config.toml
vocab_size = 31295
init = "uniform"
init_std_qkv = 0.0336
init_std_down = 0.0
schedule = "cos"
train_tokens = 1429000000
Each number is 128 + 32 x the weight over its row's rms, rounded and kept within 0 to 255. Layers, rows and columns count from 0. Numbers have three digits each. The size before them is the row's rms in percent of the matrix's.

# layer 3 attention key, 576x576, rms 0.0327, rows 429-447, columns 144-215
071:136084114056147161077129150121148153137117142151118187137132175102083125168129070125099088159091083111157149099124160078128182148098138107145156144138133060118147138125118161149123078120093151138161125094086153148120
069:092139090126146126187142131138096185077091152070124131121155110181164163106133154159162144127184100125085141118110098150117158130142108153125119164136111134169125123106106097089142111184136103103152167134092106130114
080:141205123114094080093131138125093114125099178125113171134127104181141141098198116122071157138157208129125091130142199163122062110154155101068150128105164077087149154104153174120144171131073149170090124160118119151113
076:100115165171120123097129119143155085125164119112157129118144077130120091140120147106100091126193089144137141103174133109114249124058127189165178099146152096112117068138147128130137116138106136145144106078165141202159
070:087099145175099089146147123151110159105101125131145126143167184115108145094183120140155172129094179147141081114080181074140115152194138131168121138137124087155117188105190102168154086199156102093125097111094112052162
068:193055075145140134144145123188145131118101125130127084085105070172113096093137097123134160135125138140109096091165199137116196184143123116108211083090135144115090228108097183134085136095138120156072139159186165108097
077:141162120204129146095130136144128121149111170190098101134140103149132154134134150152092125100122132129103098134144109187184085060148176125103076075115105100184107124152171161103128162233138131157042218150056119145117
074:146076105070172109100169127186158190129133111163160185148167161080143133095129111119073079141163082084174144128081115064147143136138114119103219122050048169131115072182165111123157186078175099110192133081141152129137
073:119085124086116153113170114140140078079203134128127156130105091106097136164175049108147132066132090097119159086128159107113128106108141188163097129109131132171139104040166160060109122138133116154065104105113094187145
075:162133076075151135095116107121068085159163168130160099135145169069123071146119177135131155085086145107107145092088152101082129121126121153126106137180152063136146204084074132146120119098189108163063103153149121109129
076:166153147089107114069105142164179181117150081167094125071158229120116137113143084152123065147125190127154088185126127127124178105078123207127088140134130105140062087103117079143146109083121133093138080123172133177148
073:163169113090137111100073141137152120105130129151116081096157169171135120040098099125164106096104131181128085121138077177121135093106101106115147136086169139132189087138139131179178187141113133149143151117126126173123
065:098139122085103094105162125109132161137113161124091141118087136087106132098199079088125098113118119122165107154127155188110143110168136154190111134145169096115136114087131163170085133130152126114165058091177083120089
075:146140150104134135131154137151130111098099135166144202130123082111137086100131096140122098171136074139106117178112096100150126127165151150098121152129110167128112165158083133117141138078128172123133125159159134144114
064:091176072169104116198161131150101139113053160076157074126118092105111147100095167114127181123115130170078148128129075146135144075156146150133117104140130163141163107130117176147110139123134076109124140177094114099146
079:062107170194152170189144149058106081106138172143164129125122113165065139134147220125130115084100125047180151114087130166103077072150135167133052158161105205165119153069150091122093132115159101131120150168121089142151
085:136159102150189118170122139138100134087067084094181110185101103102166121128109105179207129153138164140098172122075147150186145067150122139132112083107113081141147088140153114057165151152121107151107141148118158148140
075:060155119130128104211128106089112139164104161128118101193095092145070124094095067098110123114120129110201112172138079119148105083177107095159111121183156105137166146184154110161110079125171159040172147137128173161140
076:111139090115200079139161139135100137109054114073164109143105066144107140071086118153155136170174145175082168134103094155134128118138082150117114121106105138152131062101099070061155142181151116104102173153090125136124
# layer 3 attention query, 576x576, rms 0.0337, rows 430-447, columns 144-215
063:143145145066136118142167161119140082134127064195073092121067199123147108157154118060098115145088125115153141130126102152086093123077145144105187071153105110110131159130106155117126124109175090105099072106157114145119
075:158160132167122234175133111120109073113186176210110123139149164154110099129086109074051111149123113109124121165115121188059035076147149161114128112094110157136123126103098188153065165096089159131115140055057187115173
084:126151118156147129126169159098125143128143090052122100137145054131077138112081167138173125141131178162128129145118114131126128088137076172151129170147160166137089066148105120134122114144098104175131193127119176137183
069:126090137100077171123128089098159133113159146121121121153174149154119076151189038125153143120116123129070108123102044137130130131133102102137201134160175145190122081102113125140133115191116090184165159134117083115097
066:107124088126097108108131128178150152183149187148106138095168101169181167093090134159180156110137089093098161121080193104202109127129112133155134087088110103142119158122129150130151140126089140170072112121122100096132
076:151167142146103128180143140138168067173130058183108112090138166160071121151189154088066123111084105079070168136168085154122096118065159133104175103167087067156136155137144117072099084125078086111123076122098108121165
072:138117129161179119132120109133086143157076124157186170112085133106057148130109091113167131162150178099143117104053113105132131124148102071081140182195079136131116167131122180108122167116091093122075114092142120126125
074:121119148149123149106115143111148124141084066106145159087153053134161115101130145175112072103136079188094122081119119123124102130095137113132156181082141099135163087147125140159137090130066110061138114130099108068144
071:145126158130125141131127131142109118137119194105132156201141107114083128136120116188144122101093101116105169147115094064143105137156087211174128230155162146129051115088082120100121140161146114132119120094111154142150
076:153106096108164063133090119096134141156154078053171190131144142056145151126102100191145118104163111085093121106155147098184126067055066123158157203160136151116156113142085141134155106108175106129165125130066116114109
073:142185131085156147119069145101060135141123178094165084107097143127158141172173099079125100080161099178160113124119114106121105043154108156144118100231093102044124085170119097127092192111124174150123112080119129120176
064:042172131146123065108088090165152184137124110095154173148196074142177108141105125142143134090108136113071135106143140116131148154140099118162067178148162117166107089140111181149122090151130087074149126096136094079087
071:150137125130122172186196083150132098115120155149100136125206161137115149117130121054082115151085185075161069162105121153133046090150204145172098145054118111134165119105110166126152146111134127150051154118128127100172
069:179094127139138154139100120153136048126116157120088138152063132136146176152183150106128132105131145100123142175090101164128081155131198125116138061112146116107144147105149117095113125175150155192062096147136134189171
075:085111108145158128171093137179165140145103083131141123123095136114109102109188121107104136152154142147087142145169173120119134177107093046151100143099107078134159153075132086059128092161097097090143108158158123122127
064:176107166071126129145181150152162087084092093179151149162125132169139146124151131080094151149141115091133124094135130174096131151113145182101201123106150127093161104149172149135140156105122173164152124110143105104081
073:062120115149168104156107163145163101093087027155144102098128126124103094080173133117115105143149104098170162135105154115085143174161190153146186083086117140113162129125134121097159136103097163073092092138172127105088
063:164125123136130116147092081148155091130164108218114143146043182156166121124120118110103108167068174099154089130160133139115085178154170118147212107114062116109144158145150158157137120122128154106115077108168096165158
# layer 3 attention value, 576x576, rms 0.0296, rows 384-410, columns 144-215
088:146111106100159155178160111113107151162150122189148131144090155148127136157167096172060120139121116097155100141095113147122116136123121203133067207151124118085118156104060139129056111110131175159148102125132085208182
088:141157137131158196164185129177158152150145175115148130182166122150127109148114153170128109125121159144095129125166132164140136107129158183120155141121139123193073106128104132139074129219098158166140103155139124089199
077:106152124095122106153102091159113155194133120199136128154196172132153078108111198177082092105091114117137117090124125091095109069098131115106124162149100152071082098161132082111121167144115129087111155149124129090164
076:144070082037105172119192147121138120090153072175153135080097095107173078047128154160115151080110120127186125147148168111118131093151094144137138069131050136171149140194108126140114065115138147145187126092113062098161
080:052158116142132153101134101137140152123092101085108122091154097137108184109172161138183108057151169140135137142120168120085127093099090111096108124160104065149085103104114139099122166123105163110107126138086072146095
079:155107114105145142173092081127135144104162152150056169116079135202124128078133102116114097134142091095146167101156096106130166158134152139105071198113153132126171170143164092145081078087112139099108091154162130161157
085:096137132146176164140094180166111108143050089080126133097137077155110132137125142112163117147154138132111124165161149122144150110187103112096111076106155129136102095112144139102210184143151110123138136138057106122088
091:171078087117140129165093090140120102128172137157071150082111131214094172139158093095059108098074081108137143138147139101132129166088183140080118132114145139162141146138096117130067100086099128154178091109185096109225
089:157153111080137123116166087140087098121162154195145107181088159173144121125121097123091118127086078136113093156153164200139082143137218123100116172136106114159179176125120172108065116137172134211160038162101174149104
081:111130113161140144135169141101126100160120159128111134152169121121144100071140151185104135162132146149178046115151110150098110144165173116142099153129172179177091150146103164160092206094129135155131169138143142123075
079:187124068157150191179137106144165111122104117160136148154116213185116133116154094108106128095151092123102196109126105066101087131069153209145080170121185159126152169096093135125035100113080129091152141137155157084132
093:135122103074155192117092162094106137125077125129089090126128168142085130077133164122120126101171097133111150092187138137137091143125137169118117127127105194114124173162180107105103091127110185067143210094141128076124
081:141147132169138103136200150167135157108178147149104102105104125135168176136151094102149150136163183108094105146107135103124091118157154146128063131157142138153087187033102144110087128186130114180118107067144154071120
083:167120117174155078109089146120135128091065142045108118125178115122109105088102168133174110137155177182095150193118133147156162122144079061077189118157150122157092071111111080093122146112111103095086172180097123109166
085:095163172169059117113103132143170165155103116157173146139124116067113201156112110058147141145140180170137161132102146105120125075118106109160155091137132107090140101115098139107151155142108135124133136150116090123080
079:158154110103108107138196186147146121084123164079153125175077123081194088156084110130164144112114169135112173145110107109157073141138109143104135111127110145131158118140160110126101100125154133143121129177114193157137
082:162139181188138115108095152137087141087175066161129132149122141095139120100153108129107161145090073106135114136120104160161134068120150066090174153129153106103110114118128167172156179153129122155095117102100080112059
081:182150068157117168166129122097094123076119155155090072118153083125087179158098131104095065098136056159115086184159163105135138171105169127177122191135078172140118149146112132091119101134144179095119146113143193111124
093:144131161082134142132206115101167109107192154166114147122037170165099161134143068150127114089149149091170139100118150169120129153112191205144103146139142107161157057080062178123095116117099159159121067103152111133197
088:084167177150139053117123146155148151122072164075168107101134112104092124136128174127170161112170162139123145162118143118172161109135089148071113135151090086111080090165123132140115210132155060102112214162137115117144
082:069104126157145127056115145147126097185133095156102131147189092099096138142160102137115112187155152123162104117114078147157148097068126094164122134134121124103123161124128132153177096132142137066112166092112081113113
074:131128099163090109078109106102138163134143100115103119117111128138113138190069042099092136051154081108108158142170118140153153183142095159139114120155176156154156125145097117133061089103124193146155051068215154193086
078:147130175101119142212138146118167121092103062140152183093115079095179100151163098133128203163123093112133090109157070132143098131106178159202159122098149130167117131117103122072087134140144101151124185141155144081195
081:153129113158153131114166120117092113107159101136127105132139207187186171120138118118066099152117108087147120130108135169193133166097122135111123157099134133168110207101088109148108092085162126152213117101058122104164
077:080157107089113099146115095166119103175137125145190165128126114054093136100136218129173159118101115160125089140077155155144061127119135126102168121103094094136145101124092126114117099139098105127170186137105092153139
076:160118146182080131075159134118152109120117078175133135136122124102129153134144118095099122106118131149136038073121127153124149113099125115115105101123139126138134180075083148136019119117138136183104063145147101144102
077:055150110120106145061052134121141188162117154112148191111123063086124158149118126162113098177116132180121059120090203123136120131166141078120111091158130125141112093147169122095166176141103083106088230147146148131108
# layer 3 attention output (transposed), 576x576, rms 0.0294, rows 384-409, columns 144-215
092:224129163083120108171140134162138111128172158155051141102031199152127119148143159052118106150117116077100125123120112159087096125101172162114128026116065073107151147135131139116151099148189080122098094095131131105105
091:124129102150052152076117167113119154055137124073069165143179083105154177145164150107133111125157173171100091123132168082128119146108171108140129148172104125143129106183168193172140129125063139155160134106074154173155
075:154076093139138171138161165090170139115129147104116164110177087125086183141129159068071162184115092111101124107145165165078099179122114117196111087075175154153091111064118125200127123097120130117122149187077130122098
070:125131112142171142132114150146119097143126126130118173149079113123113152128157143165115086148151093185059132047113164159115151184116099104110115107106182140139109116104100168110117139085165151083156074125141165126136
082:158123104152140160138117109081160123138142139127147191171219109144126128182103115148138137143154124126089105130165110111123126126114084124146076151221161128153102110105076099150102122090089151139123180108125169135139
080:089102182114096177094140170176096115141140100207114109152114177146127157126108140051093139123083172132130078139094159194120135127122155133123117072077091143092202117168162151134095133115109085138114135102140123093104
092:119138135159120120089128118123108130124161107121201134139177095098160094068053077234181140167135126153147132084120126133140144105114037068164113157147178158150110116138102097112159154078087110102094166108161137164126
098:152124174136092109163175144158097110117163131218126141120078196150149102132116109094134133147101168083115116139141081186102120120125170140129142112125066112118149161097150148075164099148155126134100100114145132136129
097:175109157141128081151095139134158121157137092139105152118096140172190099096183113094112105128125142097186152125150119138130139135094145162116166066087100127064149160097129108099124143164178100141094109126188090109143
083:172062116132126113100095158166134099122079113130131143108162115172161103147136120098060073136095099127158122123135174123207105140137078113081158136170127097090169106163148173153093150117143109153112060121107108112093
085:163149130118136132136142123164091090123167133151087103096110134139131084154140153105087128142129100107128069139116146186102146120130122138120157104164135117096175088117164183112158147141170160144150058095151086109137
093:089071109160100189115173124149138116051159142108110171119195111119133113124116136089097100113129141100157133136094141117144162079109158043103131118248135060137145128149102150170102131099107139131104099112120138102119
082:145117116098139045162116118115087100140103121100107170141133135152157105115155108093112123068154142118133096148156127188084163104137216123125167100144107067086168080125157101106136142140133143134164103134132135169162
096:080135095139131160088131120137082162120136122090181151156201094088104166136094114167161164127157126207134136134129151094139122115128105136127101133196124125141106097171133128169156083142102153094141162115118169152102
087:132160103108170118136143098062105135167141110066135083163175099089124131149099105230218178118156111106161122129133127132133169131137111163169129172166150135145096088099126058084137095119115138155101172100121135132164
082:119127105165134156098042105144119134170111115073129100136195100133075154082178151093117133139184142193136077113127178109126154146125125151087164141229119124161110109151065117120173114132106141132103174103126166114180
080:163056106097119110060087148083116102164064132085154048064165118116189131133132136158152159156108113182085167120068130070160124179167139102141144137078102103095152150091166135109165124151130158123181096134069098151102
082:124152134080131116095124168147107095136090105130091124091143145192177103130228118110079117134135142084145148129108122126123078109188167136085149102119112109115151115153149159117081153161159111164162089109199138142126
098:163189135141139121195123129146164126183150157146060115129056158113134146132099152104118119112118141122129102156168108135055106107066163177106157024074078093074091098123154099110142079164156132136109156111107165128156
097:107105072131144169132133127102099183117143138075132158131194127083129118110094108196153118147144097154081125110153133103146120112127075094180065156232187168132118075142138084134163124110050129112134147123111165112130
087:102118112140141135132139080129099142092146136158165143201087138133109073167124127180193099129111117086102177143107141075152128126203116132145145208069146176199116153090107083145143130120153094116165113143082165107080
074:119118153128090106170169126149091107146166098160101112140101105150125075173118135139128092139144145128118105125112170136073142135130183195118172111051096132126106141152130107106124114128141188137122173084137120084102
071:181142105100137109131111156183134061122117113149095150104110116149174106109114133128117154129106105160121080116145126157146128162101172139063112072145124131162112154222169145134168189114170130093104096163161117167091
084:148148123086125099201111097148131106171105088163094113105047168120178078161161121130121123120112132086106121089130122155070098142099189167147146051014113127114165162108130141105146142130165147147134102172158098100104
076:143101110110191113152136129098141169117074107106118152100142127162119160181111161178133107146128088123077103162208117103128128185127151112182128110155142147113089156124140078121120171150178154153081133158132191155166
082:163147131115124083196114124140118116192139132159138122142074133146166066154169105155129141106142090044140151139123103136089108125115222179113154093045127094108103122088161124133161140120219152143164115117136099154102